From a checkpoint of a small transformer trained on Wikipedia: 12.9M parameters, no position embeddings.
Each number is 500 + 40 x the weight over its row's rms, rounded and kept within 0 to 999. Layers, rows and columns count from 0. Numbers have three digits each. The size before them is the row's rms in percent of the matrix's.

# layer 9 attention key, 192x256, rms 0.0988, rows 77-98, columns 128-255
091:522488468526485506499562509550412431522500435549465602456489517449473404524533463510466502468488511514556471458591552491525539503375493558574495519500418548531457534510500538470493479509493519432546480473488489511563457486471475499471484520551461460501470449481495497537503508487598460598474430504524524502521575469523515508562528523446522487523504493577494515525432488441498535541462
088:467503493560492468423397487516547468524414430465496517524483508496540541492446541473512439546518584510543484445482483538495478483404524483482512548440524578510482498469483541418559490540539560512422443558495456550539513499514491507513470601462569469505558525486502463543516585546579524563447474508517441512502498456491446536529530509518498532482458532415520548535475535501527505480515
091:491504570541555510491469444532575515446544457523508561461451526498480461462472459525475517469460481439441471483470478521563467487493545535539490486492496476578545461496527485498534480548529525410515469478518540433549513541570507446479442482479520519520449436591475438478443476583507531524472516472506457471412522519562536440553473441498521453474482438537522533452514507464499503506504
092:455429534528512553526551491545392524489470564497481506489493505403566547512478503522466521544507465454506484500498471422541558452527516426485501567558473483552513476504455492407580499526469521559450521512493480421539553539494509462499572485526526509520516476533516475484492473485545543490408458545414464525557554515510531532482526463501446527538538385525481449504434530503488467521477
090:564529476427486538502541472495487506496479509492533504521469492482529433594507560444517480471599450469454491565490477491531511553499521485541456512494475517537482474586508513555540541465580549531482405516437494459533509451513600552508505529459538481448406507488456493517459546495493540489505461445517494483475488495572443470545484467445502425435508476519497452474465553461505434423467
091:466554530527593510425480579454492523476534446450422506514501462493507549447529473446500470532523519489460517549567470486485500440456475475424503516468499498501494461522487625517479527535481554469495476451514553507537500513471463484473470463464444527506506455503520557486536467509517545475485553484375475466517436435496410488476526518462441598570471477592458500476488497497473531541425
088:506507538409488539554542482498519527533541490496524569565519473531563496550461522514535576442557528482535533416519486461510561476518509443504497485515525532539514576554550496509516468528559518530520502539546488518494536457577538526530536461448538476557474517464498470563500467511506520489451525455505531514461487520520493425417477476497532494531517502498414565503575520428514454460560
086:500528500440421430494484526511462528425482538454477511471481507399478510528455484471531471483511558525560486543516454543533557446493497540518508489480486445483499479518490509567514467475405548532534484508420529555519481501507551524544479606461481567466521536501561530558459584516483567477443548509533539476450505461508518478443448440460473467493495487547576417542499508549549526505509
088:475461554595510462426493447497473491482491456497505570491513519454520466457561457529545436465509512493468514498559552495499505448528492519534507412522471590505516491541458427496414494553612550546537518486522468516462497476495506542531545500464517531470555489554505531543519474460545521461453516512470562500484501483457456540501488516483551481431462495526561503528581458530528474457556
094:502538504474482444536469518439470516488537527472468516474536522468436540476475438516551543526517524486511471589465455416461491489457465453534534540533517488497466480507487506454472491485436545525476471474512471504440504523505531452469498455470483469528533500570485522506495532501554506490428473499506510452425402547451473476544526477485473495533527554556462500500505495552457487468441
090:525514563470541514534488484552548524496520501465500535508490545521490471474442482506466447547575479556479491440551560432566503464515516481480403495494482477508591582460519503508509485492476544460504478458549529489550518466543494469509539428454557418491461446478460455515483556489523515460511499490563466402499530480479586473463510504518508545526478478483445424488488511529539482501555
091:548463557508484493538494541569496466541508547503527543547538457475555565509526555603516495480476567534500480441506423514551551490560535485571510446541452522396462467498465478530484571465493452514517583568588501533456546485465460477472508521521552528455539556475539471503481565512468545520498592532517488496479465475493528472549460489517508535448526554500450483533525506480475473502480
086:416480460562528569516540519477466529559482503494441431479511524474428471564485511479458408495568521492440497429446438513523487491505441441449541498460507466530497471561495554544472431445548570483473520542531499501519502493494515506547501505491521455465566528564509519481442462414471457486529472550505482464490488483482514531485497487546457462508540499512473493378559525530544496502573
091:510448485466476543485453507459532496451479532467491476528521575514497531528496453476483518456405497470488518462627503532506498569525522479530458574495495558504515509530506423505479433494463494500542440463474485516554468375518384479453423509538552514537438490438503508504474527509496493503441514460544539472461481527495521492581501530511429422503462499564543488444582520507456494494538
092:496495503481482526509460504522538513483499488497541512565473446562486426420501534408420472528504488462507524472484547494481474573559527525519527488447420452402499503583512525474493455420488485483539578544468561485537501474541532577513500497384585499510551491491509480472479538585493596477489493478568538554543495500569551466478509449521533496425488525504499531488517506453513547501546
093:478543496454469511539582560457567506480537435455513520518592501601400454465528473456484496509527443526491501515523498553576509460560522468450440414528504487488472538516518523530482510522498452478439569488481506449469452565454545482503486449519482508540449466444493443544543528505479532549490570508556523513383498519443509524527500487489510500523472513498512574536520457516551484509468
090:527523506523546538472480513490537502454590523558495509545518455553510478533497493529507467465520506511565509502454513474465550471449545577475511472477429484469476528490470427522588492493468449560519486554514500499469444467481491455510591552536533500474546482533508495489480489559506494511528431538438551464498526481517539539493509524512526516520554536475557531445519496570554514440474
091:559481495507517498482543530467480489500513626484494427482395490450529408484500506537470482539515504532479601531503518560486538528435526486539452537542574499500522485469513529466461523519506536499508471426487536527540484478551575430534564472474490532518523508514524458528486491514556418525465534446579462564509547447468503461491546558513502527549484489465523476561494512532518482493413
089:482486539525585479430484493477482504530418497495422536530448525490464483476474492571525527520504513469498561521540471475547515465508526435506493487534489516488482479590559466459567498505500530523517484496535501497510517509448451447489469397497533474444501514394518481542549533586477477474532529448469474529573472447537547438469552479596435466433520501512449511492504473512412494530525
096:492498567485428574451488544481455464467536486523596487514459521518469473520492547503457465556435509424432526511528488503513499476489505514512489513480523494433508466532524513477518509500524479508540427459503468477445481501471520518501544516484457512484564591479438522482509500488508517491578478541621551529472536429570510536510442459485546498543508621504516485463466381470568458387560
089:450501511538544519484480514473483439501469492516453568455548522509459488517450528553478512458522546521452529517466507414462438486436493429495482560435494570492542483468470513487531447495516424550513508472539523462518524425448451536506463511501532559557463529480474479548541481432444522527432489490447458587500525519509594472531518474454421571507528509542532490537531506519591540568537
101:485516473619569499446523548470441463487506482439497483458398478488549446504473502469475493476504448513560506548539480499441510506547429462469521539457519513483432450502487507490501519555473517484467494478515479598488479503451432467517522515530550444507531489529490507487487543494481532530516537432520542515557439517506465537556565557475493490540518456446550501559515471501521513495453